python train.py --activation="swiglu" --norm_eps=1e-05 --attn_scale=0.177 --init="uniform" --init_std_down=0.00639 --lr_mult_down=3.0 --lr_head=0.0069 --decay_shape="pow" --batch_tokens=8192 --seq_len=512 --doc_mask=false
Each number is 128 + 32 x the weight over its row's rms, rounded and kept within 0 to 255. Layers, rows and columns count from 0. Numbers have three digits each. The size before them is the row's rms in percent of the matrix's.

# layer 9 attention query, 64x64, rms 0.187, rows 0-63, columns 0-63
089:102167135140074123097122185130140112099069095175105136062124129143155154101129122100146072134059148114140143087126163200081133124169094098146183123162077155185086123171100108120106144131136119
091:141142131106153101127140065138140128134154172054144126195155160099117124131104123112108215118170124099148121161102082102216142139092124138086052119106152103093157109101156154092123129169128110
131:164113155144182075122128064099149140128154144160124107143120107151105214144107159173130139120145141110113106096089123030085130115119145163165115141059073097104144125123133117199111151149097134
114:073106171116097131092102124121106108129089129119130122147143179130119089113107047128137110170095133215081125049180149163156083128124078134152188149155099165160121187116129146119123113115142115
084:133071114138105159166093090176175162120133165118111125116133114174101162105122182187150171144134127112187138160174122113076139151116126149119147195084195086115143131090145075175109127082118103
081:116087161121084070171200143174154161151118117193104156098097106175151126166158192144163114123141169149152101144134139114097162112175129105224137171096137125118124119096091101143141118100108122
100:102088125119087117152169172200167133109070135149171106075116136167128127109138161120151158147134173143143101121185187124086181208149167085134169198154120138112134137091091144137112113129135118
090:150147157103141147111133144079101122142104110147128151159193096110160123135139087139147062102086129140079134098098124151189111065149160156116112057047092140152114079191179141146132135129161112
079:161196157158143133092137136124168110132078134153084102125170063143182128095162146152106116160118149145117120135100121093050129166178186149152132141068114139149105105115176168197103149103102110
082:122112106171089086118078117111115136114068174171140085219108154124143142080072095122088141136185132187094102124134101110130098085105081093168122087127135139111112152090120129157157152168156091
076:157113149110145107157158064142098166126169133101150162129192140124142153174104119137196144061084126093136114114057103139136194082081100152128113104151129141153142125165150095122088069174162127
072:087122103117114126107117108112159113127111130151097149165168091136154000110069082147146138148151120165070151143142125146119095145130142141125114125040114120132101125103173161180112118108074099
095:133164058097148149131132081100072109137143181128110116139145147092082041137082105142130136116110136097159158115180119119130099141087138117118164080183113103130147063095086149158101081160073136
174:154090132093119104119145185119101104117123136147157132076200159134184090055134135119106104155092146215098099115155140122166154116115170121090198142076134122161076143133145143178129137105129091
067:069135144123134098131090156170130121136096100114158144122113120133080238126127112147115130138101111163172122146141115138057153105145139109186163143113189113058107138137083079128163149111198117
074:105125104118108100113090206156160086138171124121089129173072151169126088101122089078171126121058133146147148137135102186178145126114088135102148126133118145133150064125166156185073127106120178
104:130086091087105145130118183149098139157088102150072126085151102148172107129149126121122099130081102105211127112121148163031134133135123124184185160169107139141106117172192115140121149118163158
067:113194138197121108107156079126141098127097091160130157089062171131123183164096053133145113138116146137117145096122140147183101102135142134109131066132100174121073131146079132094157111178169112
091:136179141124165099111157107056085117114162083142105131099123139125109175221174081173126115094094145091116140106107135157163156104177104140151133063114086162136130106173132175150175136154157119
085:127089147148129081142106153169151143144159170086139117154136141147135149097133156111155188195139115136139069139142154132063187154096089148125162150115118040126166148081159127191066102120117118
141:183179169093135109155151111100147160111103168097112159091160170117105117118183157136146166152112117073126168093063099120144139117128111143158132123078103119151121149127190079050183106185141133
112:121076110131117093199126108195147140141119132159153111145119141133144167100124160094130159159178111144141151116078137073022126145089127165144168166141130091097134111084100097171108106167069135
108:133074146153110140160111107140163132075179168071116133141175126120095121106121145154106145130149117148101123089183106168203115088124060167162182146088132075101132200114145130111150126076137094
112:117199128106123129101178205119122090102107069116136120107115100112122049136166122126162103105113122144086142121132160130176114082175182096118120104185077176110163091144091134081108140144103160
077:150140127134158157174128074154161113068117174160077124123101130166165103119172121141123067139093148124110152101128141084059098128141165154094094158175096082180126145146180092177171095113098160
079:093094147144153141102149108123147126143084154129170146117149046090142094128178126114103112107216108083149176134175127079108115121143134118059125172182179127145174096099089100129093102101128159
105:125128110125151168114155126133179111150082117143095175127047101106087097148105141136126169153129110075149188106156114161118130151137057156124152145131107093171232128121121147142124131129049160
070:126185191093085142110115147120119176104100100095131094092106165115142090079077144143155094088075129116079105114146116138106151041144141114149127169163161153132078134190185121130077143135116130
095:117114172114153145141140037121133129126111098117056120143160136129104180195131105143149129153112124079172193137086127072107127129106083171157153168149121143110178172093156071118133125148134182
069:143146138139197176116161105139100155091096129095164114111126119112099124173140120146140105142133149163031145096164131145095121081163176144072098155216160093115103138160136097088116172166113148
063:084138159100140114129111060060121099090148129127059105148171205129099156142086046145095111175130122114182172121124145107114118183127097134102158107109125173125126117127127140131088140063128148
138:097088164124152147135112155071107149118139134160186131121181153068135097192191092093147125130136103134086103104195137138203099139127147118122093093202076109142169127120125097136101087131126126
030:103134177117100101107153222084125133178126103128125135091114127149111112080093088088115121149113162177075135161171139116123097108191079137094133135120124206142119124134101095100187121073099106
036:108137135128154127093105044118123128113127184091123156155157164110161111169134166158129171147148089131155094123050129134112123151080207106164099163102124050111120122110194154128097162152145111
087:176097158072100109136123077124125126155158155107104148154143100136120164121128166192134174156193131151124104087125133126115165140059200120113097182096120080095121162120189116144103152197138111
078:152156137125138142107128119133100112144131140132177075108163141131087142155118059149152077173089181139103098136134122129138104093131115111114158117217105248140119125157052102095115133125128144
087:136073111166102129154159072161119155136162163158119143096162175180150147091116181123102214107153142141173120130115147055092164184115110137170115192160138145113112170085124128096136122123141105
118:135098145156110121134169061189124134133151156162127126082201119182149146113139183100121179159161181140124099146082127071105158163098086127160141174200130137107130182100115157098127142157118116
088:107108107099081155175179153137134108124100140211129155109088110139171179137119137110122178108153131163154135169191099110101186180091124126134122189123150167140133129069086134145181101087127093
113:152156137118164141120103190109114122151104093128144156140107091094121126128141092115148065144105108134067109094142097176168136074150190143135103040052118099122074115175162149126113161149168146
108:160193140158137128151098113153160090096141106119104100150116112110181156099165105190086090138120132143146101162093119113088125159183185147121126139061120063146137113137194169204091124112121128
111:142143148111104079116090099120113134125123135114081090163115163096117178089101147143074148157114112146153110154105122109182138117136013143197179122107117147128144125095114137184172169131188094
106:133112168166156103146151091170110151140121108090139162114127164143165148196079138126190147090120092142114108106065118071139145065106111164115144113119116120150172190109148122130127049195152105
102:105113091144167162137111109166138072103117176132097117107048115136123079155121084106086138155146143158118169120125138116038085149139081132177132123118074131167142102114143127168151097075085071
135:137116082104156169137161077132108118178116178139063129174133122152117071134112105146160091100095087075182142159116121074077058161095147143093131111147158135109161074112096128158130125145081159
121:123076127085161148090130190137077102139142160099098089129188157100130054080125125065117067140123116133079094110126182107153144090088121162129180125134133140139070175108160119102104130136112161
098:082098135140154114143089137177125141112123138149175102121154092109060187113129087152127131154159092167090087116123133136027127095098113116157140110099147063046118162121075094109137120121155135
119:104087103148135121113074154185183119140143167143124138165131141139092110085046131109161128141080129200138172116149123098148148144103097150092156145134119123168098151085109180170061077077119142
041:164105078157142118082139163117121078133073128189129130173063075085137140101090120136054121111139098106141134092163140091131109092129137101170146110128136213164157138122059122130168144129118160
032:100145144124140118138147144122099173171179096129138121061167207173088121125171142103124122147111145139122111193152158089126118113178113132042144096139129144108066139140097183057102096134132135
041:147151138106183132112096127096108164087171131074146124084175159074177101164138110134133101182086146110085089100135142125102084131077189111140117094152127082138153084189149103143078086162142137
055:137055142125132127178143068147117142103127193099119131127123080156094192095137216140160145111141120090173139112102108086117167173104119132080175164129097097141152148123071115167085131149128100
110:210185121092137144133164136084085097108103105131170138112126156143188074111110114111126136067116151147119150158172071163173178105126160067123112107081128152126114109156140129086169189150134111
103:128086074150098153179100117136137150127125117152142134192088120155169157141104117111133138127165120167160153099176082160115100152102070120102086163121167081127192107104169064174136098112055136
099:127118138099132116108099179120148155089152127056129102172108128139095104102111125122115136155158125173134098056135140158160112068103195134154133162028143082088097173111194137153143146139125133
071:121203111140111128097164191094163105091128110089126098162137123133133080151118156117149150143146100121099159124150188104094103104142112126124138181155093164126223134080143074120142072118061150
101:129148133154133117119163100173184132115110140135133143061150077144131055120167154130100092157134142141048111097136166081120089124190183146108156111136063149163097167108096120110178118125104174
099:163129135179144132074134179068131148144081164130181142137137070140127131157122164158089142136200120146128211097163105153082193138158093139115130149138200133131168118108112146139128148076136124
130:158079148107141174145131121127209138151152151110081144129083098116066135124139122125150151147097137100122163035134126161122136135115115140213139170121056153120161105130124136161115099150049124
113:116163162088114122164136107082133171112160099119096109127120175104117138110096125135130060077069129109177107157135105122089157077164097145128112135223183119156151124177176086139126121087140175
118:153112120073143096141160109126097108139162146132086115171189172119067166155145142106154189128125151093107172139108103109073117135106171183153141166139171165086090126106218086145135161146124130
105:175171158096169142095127123146114062087119110094120157109083108118109116162102097178113084088139143109124143079114138177118129059120132124087081132110123090159096096206130132091140177152197121
108:077121147114122094120142061081146080097139127143104121140186195131052090190129095154147152118185174115152183112114147099095141162128111098056171119108126183156128118151156128122130139113138117
213:124152148142126147111155169106115098139101094156153152113130141112084154170163100159141083104079134181098104058148154163190139139183176085175183078097098173145093125148092156120109124129181097
# layer 9 attention key, 32x64, rms 0.191, rows 0-31, columns 0-63
083:134164152115121110121177169147145090091140104121150122123116093134124168125169154122139136145101121156108136099115144110178134111132235095101106143025154211146096151133131137082104124118173078
080:129123129125151146165064072142101174165133124107104136147143177135122101143108126087113161098141103127147131161123111123073113170109052155105153147223108059131177139112104081185131102131097168
074:128087107118122111226085112205148172126132167114134108123091153136138132152099177133114202141081115083125093185097095109100129154118126145065149156128147120153175102130115151160155138088084146
067:098130141172159141111151180097118097137197118129096066122135094123128172090164128085173108130165152113099114103093140133091128108145207107124074144145138084119163137143191146127079138164048113
067:124071109104121151197101089138090137159114120167051124113067131161146139161112138146120174102181140085180157210131120077116108168099078132121113143108135125114107141092153126136147098115065158
071:092145086114145101156125127132149098121163121105046124095093169144145116123117149175125188115122087082168147168126158075104180162121110192113105153112155187079173123154154151155144124069092162
067:140082072111185114125181165105136132158142122172155106105106133164161106108075162111096157093160131140137119139162074104096153142163135128134090105097177167113175125095114174137098149104028170
122:129146156130145143079142136108107109128099091150149122112152111121109142102132091121102039106080137168135097076124123167185105086150181092144101054044129110141073135152122163125111179140180134
105:137155100163138126172096132123160108140129124123168103168140150130131159083190145154108164140138174148175080162151141111063162175166158151105173129136088084167159100158154179157084145086054114
121:139092159083150060140023097139120117159159112145084108141144186123128147158084148115147165154108144154141127139106131086121120148091051135156185163124124145100093127089154151161118177110120076
137:154108175117145110168158070140111166164138127130140134115077196130136161157087111104203174104129119111141087104072122112111133069062154194127141112149137102113168170139153103132151086185130103
118:135128097170161163125229094144151119170097134164114117123129089159077091098143127112081119152122109150116130090108102146149051134148126121170117103145022163168124099106094161156114123119110150
118:192116096066132112136103106148120140106096155140099090140124101171133107146127184084109115108069120074121146188128143116055090180055132140101151100122193085124152116105121111130115133134066109
106:172178108081108171105113118120132079105091163108136141139148189176140063122151103100168106129102120133142116092134178165255088115125113099142151147107127116146100130134166134124137129143166074
134:073093156128127119134112139136119156143130114169144108142127137109082209157108104120176177162149109175080122095113118148092126129088068147155153096152127126048134148089070070084162080090137115
122:105112142156113110110113089187173145157132167119086119135160152135074062103066126105117135144162144190170151108091146122087128141090087137087130130157139122166062125075132168195079100094119120
103:134175122122123127141184167073142095123147074175134144099092108114131151137117136076131096131055108196093151074118154156193107106141162114148073129112118155136143128140114167135093209095175129
058:110128131119076069070147179144096146121134200116112085123195106119168137114175136149124098120131140151107144103133156123134133170090126097114095119049137111133082144094074073083112081170163156
075:140141156149104063092115155134171113101137169138118112129099090136138206088116142109144085118129153205088132091079148141138151118091217122086119169070148169149100170115108158143091154124152112
079:101090106113158131143059114131146137158107104144115093177132150118131130143087132167110173107200105057148132200101146107126117127152061166136113112202088083085199134143129103124141139111105149
079:145123092128111170144201117128084091066098114153175133081156104113129146097140108165106107150112163180169121107152118132192095128165136080156165093104142127158076146106057163180123133083160117
098:141106138113093121103141097090186109154149147142072138172149122162103137154113097116161137133093115143122167168089126118079121136088062149132100154236110086129170152096191107064128132124099101
083:134167182163157133080130140051102097108145087132192123131069139124175195167146085112108109106166119167092108119084131152089115096116187090170083124112125102126135111119170151138085158101155132
091:161110129125139152157075102180098152114134092102104123102096123110181150170177139128106181153170154080103118167128154148113116227107130145121116200120106089101139149093169061151154097157137148
133:155186118165136151157144099151177120097103096123095130094092103147140062107180136125114110160128152111088143126113156069084074173177170128119167124091035148128150101128096114110097095124080154
109:152023130165121121134114143152203113140108163109119157158091099138117136142163192117160153109195158126158185107155141126065158148123118110104142081130136125114138200146112151092120167112136083
109:143112119111124145128121089154166158169179122118054110133148151133141147169115133151186109098095162144110091081065119122147136168126121187180096153098097088158178130136106158125063088090059141
113:110101135092082144100187116075141170068077126122126128102125143128122137180104132134120079081123162148088161127122133129116186054152073109117111091151121118205142173157091098089102081130117154
097:127121083027083107124152131136182153155146118102139115167139173070126100132097174083104170085085139115087151080139115132092150188085126169144098121182158140124102110128178103123141144155135100
101:141155168090168147116150190144109119160126122080119152084102088180138123126063100103153095096110105098168112119103079171074152035133114149107082154131144121135122079167132137150133143097187157
111:149095124146154127124112136114138059141112145145066173163156140108091086215132061183131142107117180151185157145130106116110117130133103147141187101073108144126108121113186150115149144073175098
091:134151111108090121142177129105116149125099087152157105143122180111082151181185087182134112139063125175118092130166125168205114150118125098161153106114197153129135152109100189131131093082109083
# layer 9 attention value, 32x64, rms 0.234, rows 0-31, columns 0-63
088:090114120173167112148152118102079036095112210157152094142112081106169111175148156132102121098081132153118097157122152139135189117102142101136050129139140129131132125125129093106067085127160103
085:087177067127119166144117110103110140207107158111133101100188137054154093160150094153132141133144084158140121113163099159119142119158121140153125195121064104153146194100138123118111119117052116
094:098120126156121097122098109143152130137139120142129169135128081118144141185148137115139103124131057091075118142174065149110136144137171138134156134105163075104124195178031124202174113135089151
097:163109135186148112071127077081090105194128154080109124183196114102130163140105137153123114165113151057143160119200173143108128120155178124128146141125137143125098080101173107104104113140104169
114:119101083122123170115161149100091137169108135115151147107211153139133137147151195115123089181131161146166155164104037100147143094136124098116153156078159119111132085150091092066079108150104149
102:067131129159124135207103130103142137142152139151121158153085171117175157113203198084187098129164088121112137097113145157080133191164160145105131140130124169140118124146184108155129172140173146
085:109136142151125168090082177193115075160118147108121146101108125064114108131125164090128174177087132115122130137123092122135115177068178131119148139100134161112108192121159152119030135071115135
102:132134075073066113128070120144147133124197091100106105111133107076148181075128086102132067152124160138112113179137109136108155151112102146063123107149158100166107125074152133091112158165154182
102:105096147158162124169139123073125152182153106149115092115137133145086139150197137170154082148116091110132114140050097109183130093147170130152160120175195168101106176120122122160124156074085168
109:133146079222150058120178114121142141054166095088126134179106087116123123081118122158075154117139105118130138134126140178138085142040153112122173136121108149084159134120159121130122133119171155
103:142099189108184118141164114124139139101225188141105114108169133121162164113112116088113169157124118055077159120110102171110083128100137099149130132115123157163130085151069159104107146076142091
091:106118169113103128126176138116151062121091113097117067153078100107144073103149134125092178183174098130097130160130192212128122102123092152073143122115130105112101146120082108193103090124125113
102:123140091100074155132138130122172124141104143091150118122056123034092142168151202110138120126120035153135114137150104146143152104154118127168149138104102130154104099150088121127091143062190145
105:112148169111159039080083148162115140140125125134108125082169091106102086150145177155117136201130158107094115156032142128120178120106107120150152164159094144090112132163111135147134122169173096
094:135079149162134162112103111134123135122162151119193164046137132105127159080070146165095105138110126133140126155110164091043127125149123166077120082135113136104069108096065151093137178111146090
103:107123117124176110127122083129143098175127186130149079157176118133071097141137171167166116138169144123153083129150139110190119124103131150102149169086102114123183170142120216065176167148104149
105:160123127124077115196142125124073113115074134164053141173140167151070158102155098144072126099154177091121140083128148141105118127130127107141116135112112051108078124120152111111143117092044147
103:124127106097117134125121142115081100109110093113179171135144135062114126155147126173129120116155100069174040075162153111145128134110088091109081116088119167161160088063155155153126073111071139
111:075133179172134075129128232108167130167110095130145102133152174074103103115089137128135166124160128128171090095146136112143158133073206154127096180154093130163115097113126107142148157099103112
117:080166148165175175142143183079192128113151180155190134117107135102090163167101101134080149168107133097159151155086178148138081157165094109160111126100152071133121101133144129156100101154091141
103:134135062060163126107129116119103134121088149110040046136096117194132164146086171154125116102182142127113141099112076086169107128175146164157121161123138137141093122154122081133121157149087121
101:102156100129149130145136131139183120135110113066092172179143184119158159067130121123100149144114131131131167133086133123124122149100103131210089121105183183124113215152168084077156160117156156
101:163112156116154147127116129094159192140077141166131088133115119166146123132196036168116146126096141063136150120124137127111160173132128134101152150130159093134068101146095064125205151104084139
099:059131110144182189139160108096065082132096174097141074108107175154058126118085146131132073121131154103112128105165050165142122133125118094088108112171114104132117091128122114163168122120137170
091:120129178140076102219098141171168114076126109116143092159104126142158117114140131149112076157080044110149132170174088135134111130172122139103111128175138145082129141137190101107124107062141110
091:127077118183119130126144172142078132146143120129131136097134163159148067165153167172036096160096091133093072186110143159127081126131101125147148153121132106110120133117123167076212131179120121
112:131080126199093173123146111084146131110152132180062064091140131102113141118144076160129147149112147113166096116151098084120090151139102089103102085155091154147112181169179109091164064147132143
092:129174105138102144128176105136111118145154129119101166114158123171197116177088152202171080062113134157143081117087148142112136175112112057146125081133071074110099160168140130120096107113109124
106:139157184144132122099139178155123123136125104157119106190125124100238134104164143142131160076174071118136173164081095135113132108114092135046117140115159129158139115107092179141127162127178119
094:121150100159136163138073125149113081104164053095123078158109138163101084089067142161187151119165091164114120166108144123132134123140117131173169099043132099145154109171142128122115064123086122
093:094123094111093148101122092079144089056138146149152158134159189103161125149049155087151086148133073156123122097059142123141114156147158076112165175135109110119130101114154099093185171103123133
096:125131166140077118086155168140131147161183171107118124130055119103141110142141079128111080213173131143085135071136097070104194104137092115133110115099091124131143121073170117106172102103150119
# layer 9 attention output (transposed), 64x64, rms 0.26, rows 0-63, columns 0-63
079:107126122163169106097114188103116070179110164193117151163150167129165114147186154091112161145079123139172124124073150121160173095093172136119137157127108176122108085107070166167136143137140077
090:122120092110171104113121097110105132143142133154159172115073069068156107153141114134110198052097130121136142103084148141169175174124102134178096125113142094139109148146089084075204106147092113
112:142109112136136167119170034127170162102097147151171177131133111121142123162147141118162150139153036108102098115140083137138088146112200142112082142209147095134144153155113168123129099101092144
093:114133135128169147081177197072085168163125078102136094148207137114135125152130145123081126146100154099174124103201175166102135117087152108112123099170177140104086124110158120107138081090120114
111:123113115165125154146157202107144129151130105075123132136124116140124150129148157087099107105129126140124157147128090139187101166104138176087104128119230069116126160150058082051164094114159132
106:179097100154143114162175121123165138145135141148158135099150163091086195086127153103176107122133135174073043092084123124032150101117166166141157135086160145134143140103080117127123107136119133
089:194114111192151124101138145161105092109170127112174146130165188108156101098122098101180127114159147139212141154135111093168095099141116088053162105178159162151134163115113147168100121099143153
105:132171105062089166093117165185116160171156145145088137115079126080123140101095129090113084089163124127112109129144110151095107136111082131119172138093186095181083061153104120143064142141096152
104:125099101114128123122143105087137158104131121144125100130139125118129139201211155195145089125136088158077104139135087145230091151141145123198085109115186110163095172118146109119129123094110100
108:144079085128145139105147167128176181110157135092125133119155116144064091085103153153147157142177172158184178100080149076077160111052124095142156135164073120130103111136129153136144152136085094
109:184145102173169161109156145139151124073159151142121103060127101133118135155148118167144139205164170141173166166124113130097073129181099130096152106129066125173120129150118179172136078088106098
093:107133089110172169133113109142197132141106140125139109136108124099182042119086149126071153147141170094181172176138143107145115091125091139102109102198079107151145087077134138155110155188114137
103:129143112188137094096129126170135132162128142125121124143093110119140176102136134112135068107150073097139057130117122107120115139115181081090127117058178139182037124074076175126098116145113099
092:160168097131123066088095132149153136148126168140081091105161163164120049084095126161149146193079105151135112105116186089144116137106147123167160163184088145101121096114152122152085126185096138
081:140150133145161168153050121139132147123083173123169161187119088117152169120124116098109149144131128161130123149160148160060120189140113083150131101189098166094043114090106179140118137083145112
088:092080133143090140093104184136117089112174141121128098159152182130133071150115113132148137156161104147142140106110127154229099189120080132130158142099176180050128149164130093085131096114120119
105:090149138144066146152110155139058137077115103144097112125164068124093146180179141154090139122122157095121168121180127173111149152137115173176089131140091070143116116169174098064095106108090133
106:158102098093152130133110166090026153127139130150141127169185130096125124163165132137121142080063123091174054149132166144169127185110128137088118123155136157165119124134068126127140094072127093
116:153087110143173064112136159069112124119162084087126108150204172119098162112129141093119192178145143134140099130130132088165187133069136164134145134096062103125121101119167152164157144127120074
120:081092132184186124094123153045140096162082124118131071140205120104109161200146105167118144132100186123172143097111155162104158171172104149147148106099139145108144094147120120163125107104127121
118:057162117100115134152123115185139161104132146116071095096078131157136101147137092149108066125151093123096131111109071134129150076169113133169120147146165117150054161136132087037127164122166147
118:139107142117156152084174118150176090115122124046110126145111125088103182131078144109091122157158155165122153130104116092067130100162079141174105136093112154177132166160208070101157160114141118
107:097117118210128105122163113088154142139096078102112121119062068143132152176184087176119090147163141109139201131122134178108153137139170126170131143208137169148112097143146105107162112146107133
109:099135082084089167132106166098089061153097142073087155133099115170136119129135129111103098103139113120125204146148117161070152185074090136084113086085155117103110079154137134113145150076164150
106:179140157126119151124193141127148110069146145134118091156116121122124122135138141152125167149133054113142090135147105061038056100141162130120126166114141176146117108204090108145155114094159079
096:124099120122104096156091173129154104069136143157086119142152121153180066154154142147107105122111081112184148071083106127033132135123130158132100126165119202130132104168093183099174139125155115
111:144110147101105078103110127066133146072135111112122153151159149127124136167135153136083190095112081082200150118131107112163139118109122120158046129117167150121133128198150121029148130095142110
081:152166061143148120121146054136118099121111162141097104120171132183083104181141094189152119140123112121135097152119106148192103165149167069173101091062117125100100094104115129142100077114129168
111:133081119207143128087099201178149118144120139110157084121100110117158143062137168076129143126170088140134149163088129081126099093106148129089190072140101139161130133087126142197130135142112094
089:130135096111088172124113113148125110074150158124123136125163142119147093101131087133161145104199129136078159163129091197255149173132155151160125151164097135098118087133136097125111113151117163
103:168115100112138194131149114090132113117152150130129121159150170101143111109084098113133131161130082125133119123126096166061120177106110049113148186012097100137119128137097109077155158093108147
096:143130145117099085147119238108079105146108130107114156143141183147148190057073133128149138136083129118136062122117131128079156077111118078109107135146167185106103150134147116122119137089174129
102:149175131076167126078143102160126134093150137115158120066122163160141094149120072089164185098107098140131106156135134115110143075146095119122207160096049136146129111102154099146142188162111177
084:054075172123135149146143130107166164151162085096134104137138156156105129129100097139141132141075135115175136092087083150161131151137097133083141052114119213160140160190125170100146132109121184
090:063094092118088111102118172098110165165135139121157119095150164152155060129126123155135080147129149110201139114086141147051103200140103089104116101137121162172110122162081112152126165159083104
096:102138176091152192152162117163202143084147097126112109096110071119085124149102107113087119109192111169093148154139121168085129097109138076069113120168116132103056173102162130101150121116110147
107:121120114147109100082150077143160133147115096158177058110116104125113120102151098126140145131169162126100138129121197108123130148163196111117141121016108196128122178079102139122140119127132193
095:141093092128099160119126087138151110119151141132111122128113138109139176155087066129125176137135093159149173142105089191012194097100110157136163134174154119177147135128159114090135147100074113
089:094135128093098108153190083181098154141131082204173137132107057156185127136135096118096113120135108114180123087136148151108126145166066174125075115136124159159111122138133154099156202124155152
092:096098173120138177132167115103095147096095105063135094153194109080123191159177170144133115119157152060141134122132115122126184115139087145073123164145116078138150090166095135126071126080139103
097:165143104167130103156182046123165145107085120158131132174170149070138142134106101180147151166165111156145093135078132098110146134121151099102065193130061144141129104144190128161140134172122144
101:143093118057128164118067165085135088142115186190113137126166113153118104135178196126123089079136075113111137188093084130125091148133125101132127147153109113131120087131138055115158153089142082
089:137236096129104139076100175074085120125140142106141142122132145136111122169099101187157135125178103139135122161167158154113156094135161105105086098121125127114121149134171131057115074138104205
096:118082140118109078107065003094123128153136140125101131146168142149119162122101076111136101104086107084117130116145088144171116148116148078119158181134130173155138110167174111094149132186114148
105:124110157120149112156102111131138150115100121134104107119056152196198175172107142174111148080126144115154172125091135176211077136156144084126148144162131199101141115127141114161198129117121119
108:096166115151071131180164099140144149136094107101204083180128102120143069163147128118129148107149082103122116104129122130091088148123219172121053112092140120171163147124105111104107113167128166
115:123164137117124140111185152125131075128108091065087126168119159129097100110190105159117090076187126110134136067146140153085109134121142104151158167021174126147162130138157187129123098133131132
101:118054114145115150159138161159147115108072104086144129140142143130107122112131067156211104096141074133153158117149081165185117179148133089111097129224170129106169173114151145127122129145136143
095:112063146139159081134112159147153144152086124129146146138126148140156235084070114104131130144138125140185145160116113107029164069100147105106139137128120170099163142178154127129149169138146146
087:146112178119070123148137152158131132130118107159163130050129146159143163093074179092113049158112106173118154136152087155166089142143124221146135098129144081148133151135186108157120102094113123
110:115093098147080098169151112173117147186151094072112131130047098132163143103115159180131139127164165144115115102080137182141150126110068137101079117170175113112131174160120188113118143165154169
112:153164047135142115122117060115088153130121134140091142127113158080189109188141132127126106101098191101119121118098107099110099129185122093178104151136176181179111109151069065103110124118140136
091:165121103160116044120095146131057131142157092145179161080098134113148097149111126107091157133096144151138093154099194198135116095095134101097137142216147141108117164129178143137118138150087155
082:135102151121118162139183105155144181181121116192209131062153108167138142194162164139108115070134124134158126188160119119168138143127136169111110116121076088154166069113158117172122110114117132
103:177069151127098110160098107109119143124146169088141155162090147090088163132073170113140108151102144133074098102131140122070161153111083092129068161088087072135150184109149144143082131162179101
102:126152114129147074167153135078105149165133107100136107163083134141170139152134033161137165186104061175121070111099113167146135139166097135165126139211118126156110120109161128128169156139091135
090:183090109093167133147098045131134127145083140144083116168176105155140197085165103122141130104115187137118120104077086106185135134106068148115178134148128095122119077119117120100146160147097176
086:118119168115085127125158091200143146114131142164146173129120117081055098124121085170133119115190078143175175088146121085174112148077170110184139149140117181136159117180087135147119130141152097
100:146193128096168126106129095111113090114095160075128164135142120129112171179167136146145164113113134054066103129118075171110142091199121162151150143096139034124130118109137113118096178125116101
114:080139152079176120106108220145160124162118123113179096104124120091079172110136125122133173057108064113136132126120133113129129074141116201165168169110095145102163124141101121105171150137171107
097:127068118130133111151115110134111154154161138117127137094208138078035126143173091123140135161104166134061094121117110154163144081101168167150103141127138098095131207144147086094095108144089157
102:129112103128138178086125120155159168166090178192066143088103113150135157173164115116091080102102118123133138088138115138185128136059102161123138075103192185088129106083082109150127134135100132
079:088093131213203146141112181099072137130107115117143128101133101123114140137128115116100123162127112149110152123151116156186140151088172131118110144074152191100100139101040125121160161127202109
093:106142089153113116110121094096134174151135159124156089109192077160049123146118126167131110132034181103157125117154132153122081097117104118148093122129113153140141110165081220116106106161100144
# layer 9 MLP gate, 256x64, rms 0.243, rows 0-7, columns 0-63
085:104137095121082192126142115105104145108202110123138070100190142108149126086121191083166150113123094146092155107138154091113105127125158159163150119141139140170109151116129032182126131170167094
105:097082150069102120110176108137184178151147051102150149137098167091166090109103111117115081179140067147098131074110141135150071133130153179125133071099108109150106124167102123116159091157104127
103:118109150153163149136136085164094066163095071125111106172104151110111114084141117176129093169151105103187197124106165194150127086117174134183106162141118080115067096149146094110156130135142116
096:146099191130111158096112172100124142157107108132135174101184157154154140133093110084114104096079143118074153119119177140141112093092079072124203139107135128172182133147154081168150136086075162
112:105122136120186171195123151089115161104141143164133126150138139139100098117108190116076090136107091171127154121130118164144205133144131143093151133094089171127157154129118080137056103143210182
093:115103143127121165161114113108073119134122099156123180134132093112145151110152146123074114144149133068072136153121198114127124160047121123152108137147039131081086160184108089113155141201141138
102:129169163093082202143139077097147132162114093131138117107129131129113112134098112083102111118128154103040142082101040133112112113144180100142126110145113055117150173142102084131117138130090068
105:139110082115085138165085132128127143154094094128126143147069165147175107143118079184105124153124137118144175067162110118117120127162127207098136141202078126118133113185127093129181118195157093
# layer 9 MLP up, 256x64, rms 0.244, rows 0-6, columns 0-63
086:098124097095129162129120064120118090078155119115102098110144168085133138187137140127158074128120097167116124131073084159100131064199097146083083120130149152127154109111132207105125096089073138
124:118138128072092125175207122113112105113114148080134153120146107116176117070076126128088158159161138114125071175126141131116142082139085090170142078117109075074138128132103136073066109165105158
111:073055129137138159113103124144072053133124142138103126089111077177170169121117217123119147146171104143129106093139179165139156051126137140122115119127136151144058110110148137165161135147125147
103:099139147136077151123093070134137118121128140111136197066188138195109122077124135077062085154170129103109140150086123141096160152127087097118108145114145135090131191157173121109085153159158163
110:176144080149067094146180132188136120194077128095135146106060085113129096149106077110143131139086163133148122094137078123061165124119111134110108116154134138067102119099172102092146142085158116
097:148148172112126155109075093137089098124108111090131148137145133077153145148121091123138186122140110158044104057110138159091093169169047102154181134143079132113069138128131120139157139112120183
108:074152149157143085162168095175133120133175106165119119128098106137169147155185121116137089120146188072112128179138128179186142103129172154089153144181191128145164142119125182133085103176118101
# layer 9 MLP down (transposed), 256x64, rms 0.175, rows 0-6, columns 0-63
090:100148119141125171177131165141155137167101109087144099131050117137104116141181146071111193142113107135138119100104143084134141154097104185153107133054093133099110111103127102087148203165106071
123:072147168138166133133104130158108092110141156160128095165120142091175161076089147176102110142127124163111102206133107171081117125103089090133143128041105061128105102101115167109086096131168134
114:109140132116145095127151112166068110173103133151114122142178131126121133182097154109157047127098113174134154102178131104060132091133160093127084125085142111094151229108120128091115159161111078
095:089165059077133137184157184145107139140133098171101102155136129124156080161062122141152132162149102121128124095165157159100142049143125194171141135187093114138155139110159148123138158091095090
110:161103062174041067128180079163140120155136140124113155144159130108081111098138088143166165089112172073117131127127100070136141130115153106106114147103130075113130119129202132134170122081092132
088:096122144189096111125133187088158113088110105098146156096100126147146091172053157134189155105134105065136130116138129129059111129203123109111146128125174160167086098130202118164135108118142136
098:115151132129097138106077087121078120091134117142142083146164158181149127077055122117103146160146141099127103134163122111192170075162166103123163136085153108141109091084105136162139129139173033